Each number is 128 + 32 x the weight over its row's rms, rounded and kept within 0 to 255. Layers, rows and columns count from 0. The size above them is the row's rms in percent of the matrix's.

# layer 5 attention query, 448x448, rms 0.0933, rows 400-414, columns 0-111
size [ 77  81  78  85  68  65  77  85  88  78 100  94  97 102 126]
[[ 60 129 173 132 118 141 113 105 108 132  98 103 130 183  94 119 107 123 164 194  91  66 140 123 133 128 178 109 138 115 141 215 104  86  89 136 109  95 127  51 159  54 170 124 171  73 155 162 119 103  51 115 160 125 116 130  86 129  79 103 152 159 192 166 127 122 148 135  44 148 170 153 115 137 130 112 161 101  85 107 155 157 136  92 160 122 112 154 159 145 182 125 166  67 149  85 102 156 157 138 157 158 145 120 170 184 150  88 109 157  75 104]
 [127 136  95 124 104 134 136 122  83 178 112 115 130 121 197 168 122 102 160  97 104 107 120 160 172  84 150 164  98 142 179 124 121 160 129 151 130 113 144 145  81 118 150 112 133 132  85 156 134  81  90 137 145 152 126  61 154  83 167 153  98 159 126 101 151 141 126 118 157 102 142 148 152 176 166 111 151 110 102 165 104 144 134 182 166 151 124 165 113 137  83 117 137 137 173  93 122 121  98 127 159 109 113 128 125 129 139 184 180 154 147 143]
 [139 213 128  22  57 117 148 123 119  80 164 132  96  98 149 143  77 153  79 143 112 116  93 155 113 157 181  71 121 196 104 159 144 131 150 182 129 141 144 143 127 120 167  94 138 114 151 135 104 154 147 179 186 133  73 105 113 149 130 115 153 107 148 116 105  89 146 150  69  75 189 180 187 133 127 164 155 139 109  90 148 122 199  91  95 127 127 122 100 194 130 104  53 115 153  85  57 178 169 147 132 132 114 141 143 162 129 102  56 114  73 157]
 [134 121 159 189 184 168 104 112 158 149 142 188 115 171  44 137 119  98 119  93  75 193  85 116  90 149  74 123 123 141 132 128 183 133  95 105 133  80 115 116 135 148 178  76 152 169  96 153 143 105 108  58 104  68 147 163 142 108 186  75  91 141 111 131 170 191 128 102 136 132 118 122  66 162 100  57 140 129 145 138 145 101  62 104  68  86  94 147 132 130 105 129 151 198 118 170 154  95  93 146 118  76 186 114 100 104 162  87 126  79 183  69]
 [149  68 113 130 185 170 130 112 162 110 167 140 118 152 133 152 133  86 154  54 163 193  90 124 113 113  94 127  80 102 130  79 132 144 108  95 113 150 164 146  96 135 111 156  82 204 112 121 125  88  86  98 202 120 177 113 140 132  96 137 146 124 136 160 167 148  88 125  86 108  79 105 129 159 145 137 175 145 187 137 130 125  85 117 132 104 152 155 128 114 156 183 159 152 198 124 131 102 119 133 117 107 183 123  93 105  92 139 135 116 158  91]
 [114 160 135 147  72 152 120 158  59 142  86 113 133 109 134 105  98 109 144 136 108  82 163 131 129 161 140 143 100  71 139 153 124  64 171 133 149 124 113 128 123 182 163 127 156  59  92 128 133 149 170 109  91 145 100  80 116  88 161 122  62 101 121 191  98 141 144  48 144 161 120  84 144 190 176 105  91  92 154 117  98 154 118 100  58  73 128 136 112 100 109 151 130 156 127 132  60  99  95  69 140 148 148 106 144 145 134  82 154 113 131 144]
 [146 153 151 133 148  71 154 168 126 213 173  95 143 117 155 184 147 168 130 126 133  71 230 109 144  82 123  77  96 137 155 181  93 151 152 179 153 114 157 193 163 125  93  91 124 115 124 122 114 115 115 140 134 167 133 122 152 101 104 143  96 123 153 107 118 121  66 124 189 133 117 102 130  76 138 104 116 193 125 111 126 101 154 175 216 134 120  49 146 152 124 149 104  99 106  69 172 153 174 106 191 163  62 123 167 156 156  96 109 165  74 131]
 [195 116 196 118 124 144 161 110 106 107  42 149 177  98 141  55  54 124 143 155 160 125  76  90 103 105 128 157 180 184 104  73 155 137 155 123 114 186  98 137 115 105 122 195 180  75 113 154 153 118 193 125 159 215 157 127 113 102 106 162 113 153 140 117 140  89 155 140  86 108 164 111 183 150 114 152  70  99 103 141 129 132  95 174  55 110 142 198 155 132  27 132 148 106 163 133 122 157 103 159 106 132 132 132 163 110 157 154 166 117 154 165]
 [ 92 198 119 137 135 196 163 126 147  46 101  66  92 101 140 131 154 162 222  95 148 106 214 104 213 138 132 156 153 112 101 136 157 140 110 188 125 150 144 112 130  81  93  82 111 111 132 102 147 158 180 106 125 174 126 155 127  97 129 167 115 100 128 162 142 115 178  85 175 179 135 104 121 112 143  49  98 113 100 111 131  73 118  94 136 108 119 129 167 133 116 136 106 155  97 154 140 143 200 125 142 200 150 109 144 133 176  87 114 158  87 118]
 [217 171 124 181 231 101 155  55 145 174  91 160 139 141 148 139  86 156 110 113 111 152  73 142 118 114 175  98 134 177 107 115 130 147 105 135 166 182  95 134  94 143 117  86 109 149  82 149  48 112 157 142 123 148 138 142 116 103 107 160 153  95 132 165 123 163  97 154  64  46 122 141 108 145 109 142 154 115 159 154 118  77 135  96 146 154 121 199  90  93 112 118  81 121 109 149 159 191 134 178 115  83 114 166 138  52 105 137  88 110 105 151]
 [ 79 212 186  71 110 182  55 130 124  57  52  62  98  96 158  82 156 121 118 128 118 146 147  94 100 155 120 148 173  94 115 111 131 133 104 114  96  88 121 147 172 118  92  92 154 155 186 106 106 142 163 121 146 108 154 164 100 145  94  87 113 134 125 113 105 181  84 159  99 174 108  93 140  95  96 186 125 149 111 118  69 106 191 129 113  56 154 131 129 102 144  68 110 132  65 114 118 108 117  72 136 167 118 180  88 183  88 132 154 108  76 144]
 [145 129 160 113 196 151 184 156 119 166 125 170 114 108  70 138 122  84 139 116  96 126 132 143 111 158  86 122 101 106 142 129 157 123  57 137 137 140 120 109 107 137 147 153 124 139 104 140  96 123 111 158  59  20 128 140 129 161 127 158 137 165  90  86 151  65 205 121 169 117 133 121  79 102 178  96  82 170 130 123 128 107 124 112 154 147 105 141 140 127 106 176 130 104 174 129 168 113 129 125  93 142 105 119 144  88 108  92 191  95 173 125]
 [159 101 131 107 148 138 134 134  70  95 170  74 135 110 156 128  94 121 116 112 111 132 123 101 103 137 147 116 132 179  75 195 134 110  71 176  84 163  93 159  79 102  75 112 130  97  62  96  76 116 131 102 110 154 102 111 167 157 105 202 114 126 115  82 118 170 137 127 138 130 123 133 110  97 125  82 133 158  98 163 103 139 103 117 136 132  96 119 169 179 120 132 171  96 128 129 132 180 110  82 152 123 168 183 185 143 126 108 149 147 116 127]
 [ 78 136 151  34   0 162 135 123 143  15 130  74 151 141 131 169  70  93 204 149 118 163 121 124 123 116 163 177  17 126 159 133  69 139 115 117 136 163 148 110 149  95  78 139 134 109 107 150 129  77 138 160 137  68 144 158  81 104  86 114 141 151 168 127 134 192 164  65 150  92 157 130 133 127 136 126 138  93 159 210 132  79 138 129  78 112 114 138  70 139 123 148 140 140 154 103 106 164 155 153 104 144 135  78 101 117 111 137 138 190  81 127]
 [191  58 150 211 233  66 179 192  94 152 174 160 146 152 113  89  97 143 129 157  91 158 142 116 125 178 102  66 175 138 139 165 115 120 125  93 109 186 155 138 151  92 170 155 126 105 114 171 101 132 208 116 158  90 106 130 174 164 113 111 156  93 181 109 111 166 109 116  91 119 104 146 121 140 146 121 126 145 141 122 118 141 151 217 150 125 153 144 108 121 176 116 105 149 143 139 108 140  98 151  78 145 129 150 122 137 102 188  97 117 122 138]]
# layer 5 attention key, 448x448, rms 0.0948, rows 400-413, columns 0-111
size [ 99  86  73  74  73  78  82  85  89  96 100  90  88 101]
[[167  48 116 169  83 121 186 104 121 159 132  99 108 121  90 130  92  83 105 108 192 166 121 110 156 145  97 134  92  91  92 118  73 129 106 128 119 180 164 146 136 130 112 177 162 138 145 123 110 131 164 105 161 125 129 131 163 179 166 151 146 134 128 155 171 129 146 201 148 111  97 133 143 118 126  79 121 152 152 142 165 117 108  92  82  93 143 145 109 120 171  96 168 154 149 139 156  68 161 120 144 131 130 135 131 102 104 101 106 138 145 115]
 [164 138 147 145 184 145  90 109 120 157 167 135 114 101  94 123 130 113 113 130 144 161  82 127  73 217  80 118  77 131 131 114  82 104 124 111  72 226 147  72  95 119 105  99 135 189 137  72  81 163 125 140 111 140 141 171 174 137 158  79 119 135 120  71 113 126 127 134 139  99 119 101 108 145 113 137  55 135 159 141 150 167  36 112 122 129 115  74  94 171 125  82 145  87 153 111 101 119  98 160  98 106 126 128 137 171 109 129  74 153  86 185]
 [ 86  93 114  93  37  85 160 186 137  95 129 122 145 152 123 143 112 144 127 190  73  97 125  98 134  71 143 131 173 180 139 180 131  98 133 136 113  68 175 130 157 100 143 183 117 110 160  96  83  96 137 123 149 114 183 146 167  75 120  88  99 136 128 188 126 168  95 130 119 141 154 158 160  71 134 105 141 132 119  81 113 193 132 151 167  75 157  61  95 136 120 132 116  47 153 144 129 168  99 154 166 108  80 125  83 151  96 113 132 129 158 113]
 [143 150 154 150 219 120  61 102 177 152 120 147 110 115 137 138  63  79  93 123 182 123 139 107 113 108 145 167 127  80 156 160 177 204 142 162  72 149 107 141 116 114  87 158 114 166 145 167 145 122 143 172 136 147 102 119  99 176 171 139 107 160 112  67 147 178 152 164  95 169 125  95 117 129  99 178 144 124 154  92 139 100 119 114 183 142  91 142 168 119 101 129 188 116 131  72 126 111 123 136 101  79 148 131 118  86 105 193 195 122 155 143]
 [119 130 112 173 255 150 119  67 103  98  84  92 136 131  94 141  99 140 106 152 123 151 190 141 124 107  94 210 115  77 138 106 118 122 164 125 140 117  69 117 131 105 113 137 134  93 170 158 154 131  73 102  92  84 102 174 112 119 106 166 111  95  56  61 138 175 161  69 128 118 151 126 180 132 162 148 114 116 116 120 150 148 161 126 164 140 103 171 167 139  97 132 108 141 194 119 129 144 130 180 147 119 177 139 125 100 163 134  86 114 124 177]
 [ 52 110  78  95 113 138 221 155 137 121 174 101 137 122 177 124 195  76 102 174 111 101 111 100 128  62 119 143 137 179 128 107  72  75 192 128 168 160 184 149 118 110 108 143 104 116 146 120 151 103 176 112 156  97 136 126 115 119 130 126 129 134 109 122 144  88 102 140 116  71 134 120 173 152 132 108 142 112 130 145 136 108  89 168 147 172 170  67  83 118 115 108 107 120  59 117 103 129 130 122 123 123 109 152 118 167  84 147 109 127  95 112]
 [140 112 172 128 192 173 128 106 120  86  74 154 139 182 115 154 134 171  68  84 142 121 152 102 146 152 141  57  99 148 121 162 154 132  50 135  97 123 173 102 116 136  91 104  72 131 113 130 147 155 109 107 143 159 119 131 205 177 128 152 129 144 158 139 123 185  82 182 135 131 147 120 128  80 175 196 188 112 107 142  76  85 134 148 165  95  90 185 140 129 163 160 128 107 126 146 154  80 121  86  97 153 126 139 168 108 134 104 117  88 183  73]
 [201 120 145 173 192 199 122 116 108 106  62 113 134 197 119 141 100 182 101  84 115 145 100 120  95 154 125 118 144 134 115 193 163 151 102 150 120 134 141 121  49 159 118 146 136 208 120 116 166 142 146 119 133  99 114 124 189 145 187 150 177 124 156 107 148 138 142 128 148 114 122 122 116 126 132 133 119 130 138 129  83 136 106  65 193 133  86 128 117  92 163  90 160 143 231 140 206  84 109 143 168 143 105 123 176 111 139 160 125 139 153 142]
 [ 65 146 163 109 179 186  46 173 175  73  52 164 156 129 124 136 118 113 185 111 180  82 129 126 143 146 102 177 121 169 124 135 148  87  81 116 108 107 137 113 132 185 114 101 126 174 147 143 121 164 147  95  91 133 128 137  48 180 151 112 116  90  94 102 118 129 130 118 138 158 205  54  93 125 102 180 156 137 142 159 153 112 190 159 139 155 116 169 179 165 170 146 183 122 182 102 112 128  92  90 176 151 139 108  86 125 186 125 183 153 115 102]
 [113 121 116 137 210 102 122 121 164 142 143 102 160 178 110 102 194 146 123 159 124 142 161 148  97 150 131  90  94 147 120 148 151 132  58 133 104 153  96 162 121 149 156 131  99 154 100 105 152 150 144 165  46 174 133 146 130 106 150  92  76 160 115 134 174 112 137 168 118  61 108 156 169 200 116 121 114 138 120 169 143 137 104  79 178  60 191 138 105 112 170 123 138 136 185 136  83 128 136  97 184 111 107 101 146 184 197 124 137 110  99 111]
 [174  82 125  77  93 110 115  87  96 181 103  75 115 144 126 123  91  66 143 118  98  80 172 126 166 148 152 140 191 153 114 116  84 102 103 116 179 145 101  98 125 118 107 135 129 100 117 142 134 167 120 143 134 141  93 156 102 103 117 125 151 143 137 165 148 141 166  85 138 125  78 140 116 119  87 121 109  87 156 160  99 127 168  99 108 143 156  56 119 145 125  87  73 198 135  96 161 131 110 184 158 111 105  88  97 137  76 188 118 169 135 117]
 [107 157 121  81 186 196 116 131 119 102  91 143 135 107 102 141 132 132 140 150  95 141 119  89 106  78 135 151 123 158 138  92 111  66  85 101  75 163 153 143 133 145 163  93 124  49 115 118 198 181 120 133 126 110 111  90  82 124 116  87 129 116  86 141  81 162  80  77 119 122  85 125 110 132 166 130 126  60  78 142 129 181 137  86 135 100  92 144 144 114 122 159 133  93 136 118  87 185 105  98 155 111 120 114  82  84 175 114 153 111 143 157]
 [161 128  97  76  84 112 179 108 139 101 119  84  98 105  92  94 128 138 162 106 121 130  96 159  73 143 197 104 173  73  84 101 150 130 122 180 163 117  85 147 199  92 166 156 145 123 100 136 190 125  55 132 133 167 120  55 150  61 124 151 168 101 145 153 151  91 122 181 162  97 125 175  82 162 182  75 191  90 118 122 172 139 103 139  91 131 131  79 123 118 121 181 107 161 144 105 112  39  96 150 142 111 172 111  95 145 120 147 108  69 105 115]
 [123 123 170 162 108 170 118 104 113 139  95 125 108 103 194 104 121 102 158 135 156  59 160 111 150 127 106 106 109 138  91  87 116  93 163 160 110 117 160 174 125 160 121 122 156 155 174 160 108 169 109 142 137 142 152  96  71 144 134 154 112  94 111 178 115 126 145 144 131  79 120 123  88 146 138 124 169 146 173 127 198 137  97 140 110 147 140  84  54 111  61 164 156 108 126 117 166 129 152 120 127  92 140 131 155 113 148 153 102 112 162 177]]